Weights of a small GPT-style language model, trained from scratch on English Wikipedia.
Size: 13 layers, width 224, 4 heads of 64 (2 for keys and values), 9.87M parameters.
Each number is 50 + 10 x the weight over its row's rms, rounded and kept within 0 to 99. Layers, rows and columns count from 0. The size before them is the row's rms in percent of the matrix's.

# up: layer 9 MLP up, 768x224, rms 0.0814, rows 527-536, columns 112-223
# down: layer 9 MLP down (transposed), 768x224, rms 0.0751, rows 527-536, columns 112-223
# gate: layer 9 MLP gate, 768x224, rms 0.0761, rows 528-536, columns 112-223
up527 101:48 32 52 54 45 53 71 60 32 46 38 61 45 55 57 63 55 50 62 61 44 71 42 36 47 42 41 33 34 44 42 58 58 71 53 55 34 47 45 65 42 62 39 52 55 44 59 53 57 43 47 67 40 49 51 60 48 49 53 40 39 53 33 34 45 45 44 43 62 63 68 41 50 49 45 66 63 68 49 68 48 48 38 44 53 51 64 41 53 27 57 60 46 72 47 51 46 39 36 41 49 46 49 57 57 48 59 44 67 54 44 49
down527 097:63 48 60 53 36 36 55 60 66 46 49 54 67 58 46 59 41 39 55 57 43 47 61 39 45 67 41 74 54 51 49 43 37 50 63 71 56 63 48 48 50 39 63 41 58 58 41 32 38 47 37 22 55 41 56 37 44 49 51 63 34 49 50 43 68 36 53 44 54 54 47 60 55 53 67 52 47 48 52 67 43 54 45 58 60 45 59 48 54 41 60 45 46 57 67 44 55 30 57 48 54 49 52 53 40 66 42 39 36 62 68 49
gate528 104:53 50 56 46 57 69 37 55 46 57 52 30 43 65 49 54 47 54 50 46 44 36 49 52 39 38 67 53 49 42 43 48 44 38 53 66 56 62 64 52 74 58 56 54 37 58 62 45 52 54 58 47 56 46 60 59 43 52 49 60 60 46 71 36 48 43 64 59 57 52 52 17 35 63 48 54 45 57 58 55 38 45 31 28 40 21 63 59 51 41 69 46 71 48 34 67 51 56 36 40 44 49 61 46 55 72 58 68 74 51 54 48
up528 099:56 53 56 58 49 49 46 65 42 33 45 51 82 47 67 51 71 41 28 55 51 69 47 67 46 60 61 63 60 38 52 38 52 50 54 48 22 55 60 50 18 46 49 48 44 51 45 52 42 64 40 48 49 41 56 41 51 59 54 50 53 41 47 48 36 66 61 48 63 48 59 43 56 58 33 41 45 52 61 60 57 59 58 42 31 53 65 38 49 36 62 49 37 57 54 45 54 48 51 37 47 46 36 64 67 65 60 30 41 53 45 53
down528 098:55 40 73 45 56 55 60 34 53 46 49 42 39 54 60 45 57 60 71 51 55 68 58 40 48 43 55 55 48 57 51 63 28 29 49 53 44 43 57 51 64 64 66 56 48 26 57 61 47 51 47 49 68 43 52 55 47 59 42 35 54 56 48 44 39 50 48 46 58 65 60 44 44 36 30 49 62 45 60 63 45 37 38 67 42 67 35 25 57 69 50 47 62 51 41 38 38 69 53 49 54 62 50 41 51 45 52 62 42 62 49 56
gate529 104:55 69 40 52 48 55 49 56 44 41 57 34 48 33 49 45 70 60 47 44 36 57 37 53 31 45 37 47 50 40 42 28 56 48 43 53 60 56 43 40 38 54 54 47 76 50 64 41 44 55 46 60 34 43 38 65 57 48 51 57 52 35 48 57 48 45 54 45 46 46 57 39 37 50 28 44 48 74 75 54 51 54 50 27 53 67 40 44 50 56 45 44 64 51 42 51 56 49 44 55 44 62 43 57 62 58 46 56 46 27 65 61
up529 103:51 59 39 55 36 33 46 50 45 30 44 62 51 39 34 31 41 64 67 39 60 62 55 40 47 51 58 51 43 41 38 45 45 74 42 68 46 49 40 47 33 65 42 42 56 49 38 63 40 61 64 56 57 61 48 40 64 44 50 50 45 54 33 64 65 55 50 44 74 49 40 40 75 54 68 51 31 37 42 38 39 43 53 74 60 41 54 43 62 50 36 53 40 62 43 38 67 47 44 62 70 33 66 47 36 62 53 56 39 53 49 55
down529 105:45 41 41 54 59 47 41 50 54 61 47 61 72 45 37 53 53 55 43 39 47 50 48 57 58 59 54 62 46 51 67 46 44 29 37 54 53 38 62 74 34 51 64 41 34 46 55 49 58 36 56 69 48 50 32 53 51 60 57 60 39 65 49 58 55 64 63 39 31 52 61 58 74 34 52 53 50 44 53 39 55 44 56 62 42 61 49 46 51 43 45 38 60 54 51 52 37 41 49 44 54 61 51 40 30 55 59 61 55 72 68 61
gate530 101:31 50 48 63 50 55 61 42 33 40 52 48 52 70 66 63 53 41 65 58 60 35 45 57 65 65 54 64 22 68 35 53 54 65 52 51 63 58 34 41 52 48 64 60 55 38 47 43 49 59 38 58 37 41 66 58 44 47 30 82 62 47 52 54 15 49 31 48 52 56 53 55 50 31 50 44 50 46 35 61 48 43 47 45 48 37 41 50 42 44 46 35 55 57 54 62 62 55 47 60 54 57 32 63 45 44 40 56 33 61 44 49
up530 100:55 37 50 48 52 53 59 48 57 39 44 65 51 38 56 54 42 46 39 62 49 62 58 38 47 44 51 51 41 55 51 62 51 46 67 59 29 33 59 72 32 28 41 42 65 59 58 40 69 42 52 53 68 44 29 37 41 58 52 42 57 49 40 67 57 49 52 47 60 39 33 50 63 51 53 55 60 55 56 45 45 67 58 39 66 47 55 49 49 44 40 57 33 36 54 41 63 40 59 37 67 49 52 63 71 50 38 64 59 47 47 41
down530 097:51 56 57 48 33 31 51 43 74 62 48 47 55 53 55 48 59 53 48 62 52 55 62 54 46 57 54 72 47 48 52 59 49 42 41 56 53 66 69 55 56 57 46 57 44 44 29 37 43 60 61 54 55 61 43 59 52 46 73 58 41 46 41 45 49 52 50 56 45 40 50 43 41 45 44 59 25 46 52 48 56 61 42 36 24 66 45 70 55 38 42 49 40 56 59 32 45 46 51 39 68 48 21 65 60 34 59 38 54 29 57 53
gate531 095:50 43 34 39 41 55 41 65 48 58 71 45 44 47 53 44 49 60 44 42 50 54 47 45 56 23 38 49 48 63 51 51 60 46 31 54 46 38 46 58 53 57 50 52 37 56 46 64 34 47 55 50 59 64 60 63 59 27 46 50 60 55 49 39 59 57 46 61 51 53 28 36 49 40 28 57 42 53 70 53 49 53 46 65 47 65 63 38 50 49 57 36 54 41 50 56 45 38 35 38 42 67 42 48 61 54 49 52 36 38 48 65
up531 091:48 43 47 82 51 36 56 36 45 46 44 53 59 58 58 35 52 58 48 64 61 61 63 62 41 54 60 59 69 37 66 56 68 43 53 40 45 59 48 52 47 31 45 55 63 55 47 59 54 45 56 49 61 65 41 46 48 54 61 34 57 49 43 68 33 55 34 46 52 42 44 56 56 35 56 39 41 41 55 33 48 38 50 55 50 33 53 54 47 29 66 30 65 48 54 46 44 44 52 53 59 46 38 36 39 51 59 42 41 48 43 34
down531 092:52 59 52 61 54 46 42 68 31 45 41 50 37 53 30 58 51 39 59 44 49 48 48 54 47 43 66 60 57 44 65 57 54 47 33 54 43 53 55 54 53 43 48 44 31 46 59 54 41 55 45 55 51 51 49 50 42 56 38 56 48 56 19 47 42 17 51 31 25 49 44 52 51 47 52 57 67 66 48 66 62 64 58 34 55 36 47 57 57 59 49 47 56 62 47 54 55 54 62 55 49 55 61 59 61 57 38 62 53 75 48 46
gate532 106:40 52 61 48 64 49 47 53 40 52 59 42 35 73 45 33 56 63 44 47 35 46 36 66 60 62 55 62 55 52 65 49 47 40 40 44 60 59 40 50 51 46 44 48 71 52 38 59 40 66 49 55 39 52 35 54 54 36 32 57 43 53 42 47 49 46 41 61 35 53 58 32 58 45 52 39 51 52 56 73 31 46 40 26 35 55 44 56 39 81 53 43 43 34 48 45 52 33 38 48 34 46 40 66 41 45 66 63 60 44 42 60
up532 110:35 53 56 43 46 49 35 51 52 46 31 51 53 42 25 51 49 57 49 47 69 42 53 36 51 56 56 43 54 58 59 59 63 69 48 54 41 46 48 44 49 57 51 65 42 59 64 38 63 47 43 62 57 40 47 24 65 34 58 50 41 50 44 55 74 41 45 47 47 57 60 42 33 48 49 57 51 55 67 61 37 62 60 50 43 62 47 42 40 53 51 34 58 48 35 52 40 40 58 71 45 49 70 31 58 46 52 43 51 47 70 63
down532 101:54 42 36 64 42 54 55 36 55 60 43 64 53 46 52 56 48 63 66 52 65 54 49 50 35 47 44 30 47 39 46 52 47 48 39 54 39 52 43 53 45 58 58 48 53 48 53 39 48 44 38 53 61 25 56 51 66 47 58 36 41 34 48 61 60 48 37 49 48 40 33 48 48 46 50 53 72 68 53 52 43 48 35 42 46 41 31 73 66 41 40 51 66 54 54 53 63 54 49 54 69 57 49 49 51 33 45 26 40 53 64 49
gate533 105:58 51 60 53 64 43 62 46 26 71 53 48 61 59 40 62 31 50 52 61 53 55 57 68 47 49 43 47 56 58 35 48 51 44 43 45 44 54 40 41 52 61 53 56 58 45 63 46 58 44 43 39 43 60 46 50 58 51 47 64 43 57 53 57 43 59 52 66 51 59 57 56 36 70 38 42 57 59 37 55 43 44 41 66 58 49 33 50 53 39 52 36 42 45 47 50 63 49 57 28 39 39 55 52 59 57 37 32 69 51 47 59
up533 104:69 53 40 46 55 70 53 55 44 24 37 44 58 31 38 50 50 49 52 63 62 64 45 45 68 43 55 50 42 60 45 53 59 65 60 53 66 49 55 52 42 44 61 54 43 66 53 55 34 70 49 48 31 49 48 46 49 56 32 50 54 52 62 56 60 56 75 49 46 45 49 46 47 47 36 51 65 55 49 47 66 48 51 47 51 43 42 46 47 45 31 40 51 23 44 55 43 38 67 37 33 52 45 57 44 36 47 59 49 59 54 50
down533 102:51 49 40 45 51 56 42 39 59 66 24 35 51 72 52 54 49 58 47 31 56 65 43 55 28 62 42 45 29 62 51 54 47 38 55 50 51 48 58 47 47 61 31 43 59 45 44 49 24 53 59 41 42 68 50 58 36 66 41 59 70 51 40 68 54 60 45 42 49 45 72 45 48 51 63 47 49 50 66 61 61 44 46 35 48 63 41 53 35 54 39 48 59 59 59 65 45 36 60 55 52 48 43 55 70 54 55 43 42 44 46 50
gate534 100:37 60 44 56 46 44 42 47 59 38 40 54 33 49 29 60 45 56 66 47 72 48 38 60 41 51 53 38 52 48 37 26 38 65 49 51 56 63 43 54 58 41 54 37 53 52 54 65 29 63 51 55 42 49 45 57 44 46 48 37 47 64 55 27 45 65 44 36 33 60 50 48 50 53 55 35 67 47 56 53 62 54 43 64 45 52 63 56 41 34 53 54 44 42 52 43 54 73 50 34 38 78 55 50 37 60 48 60 54 46 52 37
up534 096:44 42 60 48 66 69 36 46 59 56 51 45 54 42 41 42 56 53 21 46 30 59 47 55 51 45 40 35 33 44 48 46 27 59 42 44 50 59 51 53 30 44 46 42 46 70 64 52 46 34 48 66 46 41 55 48 48 52 66 55 60 56 59 67 62 45 49 45 50 53 41 54 37 49 47 53 36 47 29 56 60 58 59 50 40 45 47 54 53 50 55 48 58 40 43 62 27 54 57 43 41 64 58 52 66 39 44 58 57 53 48 47
down534 100:49 62 42 53 50 54 71 55 63 63 43 66 43 33 54 49 54 61 59 47 75 38 42 50 52 53 50 32 48 48 45 44 55 41 46 61 44 65 65 54 34 50 63 46 35 47 65 31 49 52 43 78 57 51 56 51 47 57 60 54 60 40 55 63 64 69 59 42 63 49 32 45 54 38 37 36 42 42 51 46 44 67 76 64 56 73 43 67 61 49 41 65 46 58 59 38 58 47 71 45 66 41 55 39 47 55 61 68 56 61 45 58
gate535 103:59 57 35 57 55 63 32 32 64 54 47 56 45 43 30 48 41 55 54 48 54 56 41 67 55 54 48 55 51 53 43 81 52 28 45 51 56 33 39 61 27 54 53 57 36 34 61 46 57 61 45 42 61 28 36 45 41 52 25 50 52 62 50 40 37 58 55 48 47 49 45 60 63 39 40 70 56 48 63 60 61 60 51 53 55 61 60 49 71 54 53 54 47 44 51 33 54 53 58 72 72 38 32 56 66 53 50 51 33 44 50 44
up535 109:41 58 36 55 62 37 53 58 43 62 45 37 56 42 51 49 40 49 48 60 36 72 58 54 43 38 47 39 51 68 66 45 52 51 51 43 58 41 58 57 55 52 50 30 50 51 38 53 65 57 65 60 43 48 37 66 43 49 58 41 41 52 56 49 47 48 69 50 41 58 57 57 44 54 52 28 60 51 40 52 49 34 58 65 75 52 71 41 47 49 58 58 54 71 55 62 71 57 51 55 36 63 45 45 60 54 55 34 54 50 69 60
down535 101:41 51 50 55 41 71 48 35 49 66 68 40 59 52 60 54 53 73 51 48 35 59 48 43 56 65 57 40 50 51 55 37 41 31 52 42 57 61 31 59 33 51 55 56 58 33 48 37 51 47 35 78 58 36 51 55 61 50 49 54 52 53 45 38 42 45 48 48 59 48 61 58 41 38 48 45 52 54 30 40 58 51 41 39 55 43 51 45 55 64 59 59 38 58 65 52 66 46 54 53 60 53 60 54 46 63 45 33 78 62 43 49
gate536 090:52 79 57 49 70 49 56 40 52 53 56 30 52 41 60 38 39 41 65 62 46 57 61 58 49 48 60 50 55 27 53 64 31 47 49 45 55 50 53 46 52 31 43 37 56 44 38 54 52 40 65 57 60 54 55 57 66 52 53 37 52 62 43 54 53 46 60 58 46 44 52 42 68 46 48 54 43 47 48 60 47 55 60 59 49 47 38 43 59 47 49 43 47 57 58 61 56 38 57 42 64 55 45 58 34 44 40 30 57 67 30 42
up536 087:40 51 45 49 62 65 54 43 46 58 47 26 46 53 52 47 53 51 36 55 57 25 34 62 27 48 62 42 46 37 32 67 49 48 44 45 49 53 60 42 53 52 48 62 43 28 54 44 61 52 61 65 59 37 56 60 52 45 47 62 54 55 40 42 58 49 45 59 64 50 37 57 49 48 62 62 38 44 30 45 43 59 62 43 30 46 61 48 54 70 38 64 31 45 52 48 35 35 25 54 42 56 50 51 51 48 35 43 56 55 51 43
down536 094:58 34 49 46 30 27 59 54 42 49 60 60 49 54 47 56 50 53 41 47 42 62 51 44 65 46 51 61 46 34 50 53 54 69 44 73 50 44 57 64 46 37 36 44 54 58 47 59 47 61 47 38 73 51 55 60 55 51 47 60 53 34 46 48 55 56 50 55 47 57 64 50 36 77 40 52 64 43 57 41 31 58 42 39 63 40 53 58 49 41 64 45 63 49 47 51 54 40 54 60 44 52 52 47 57 54 52 48 40 48 58 66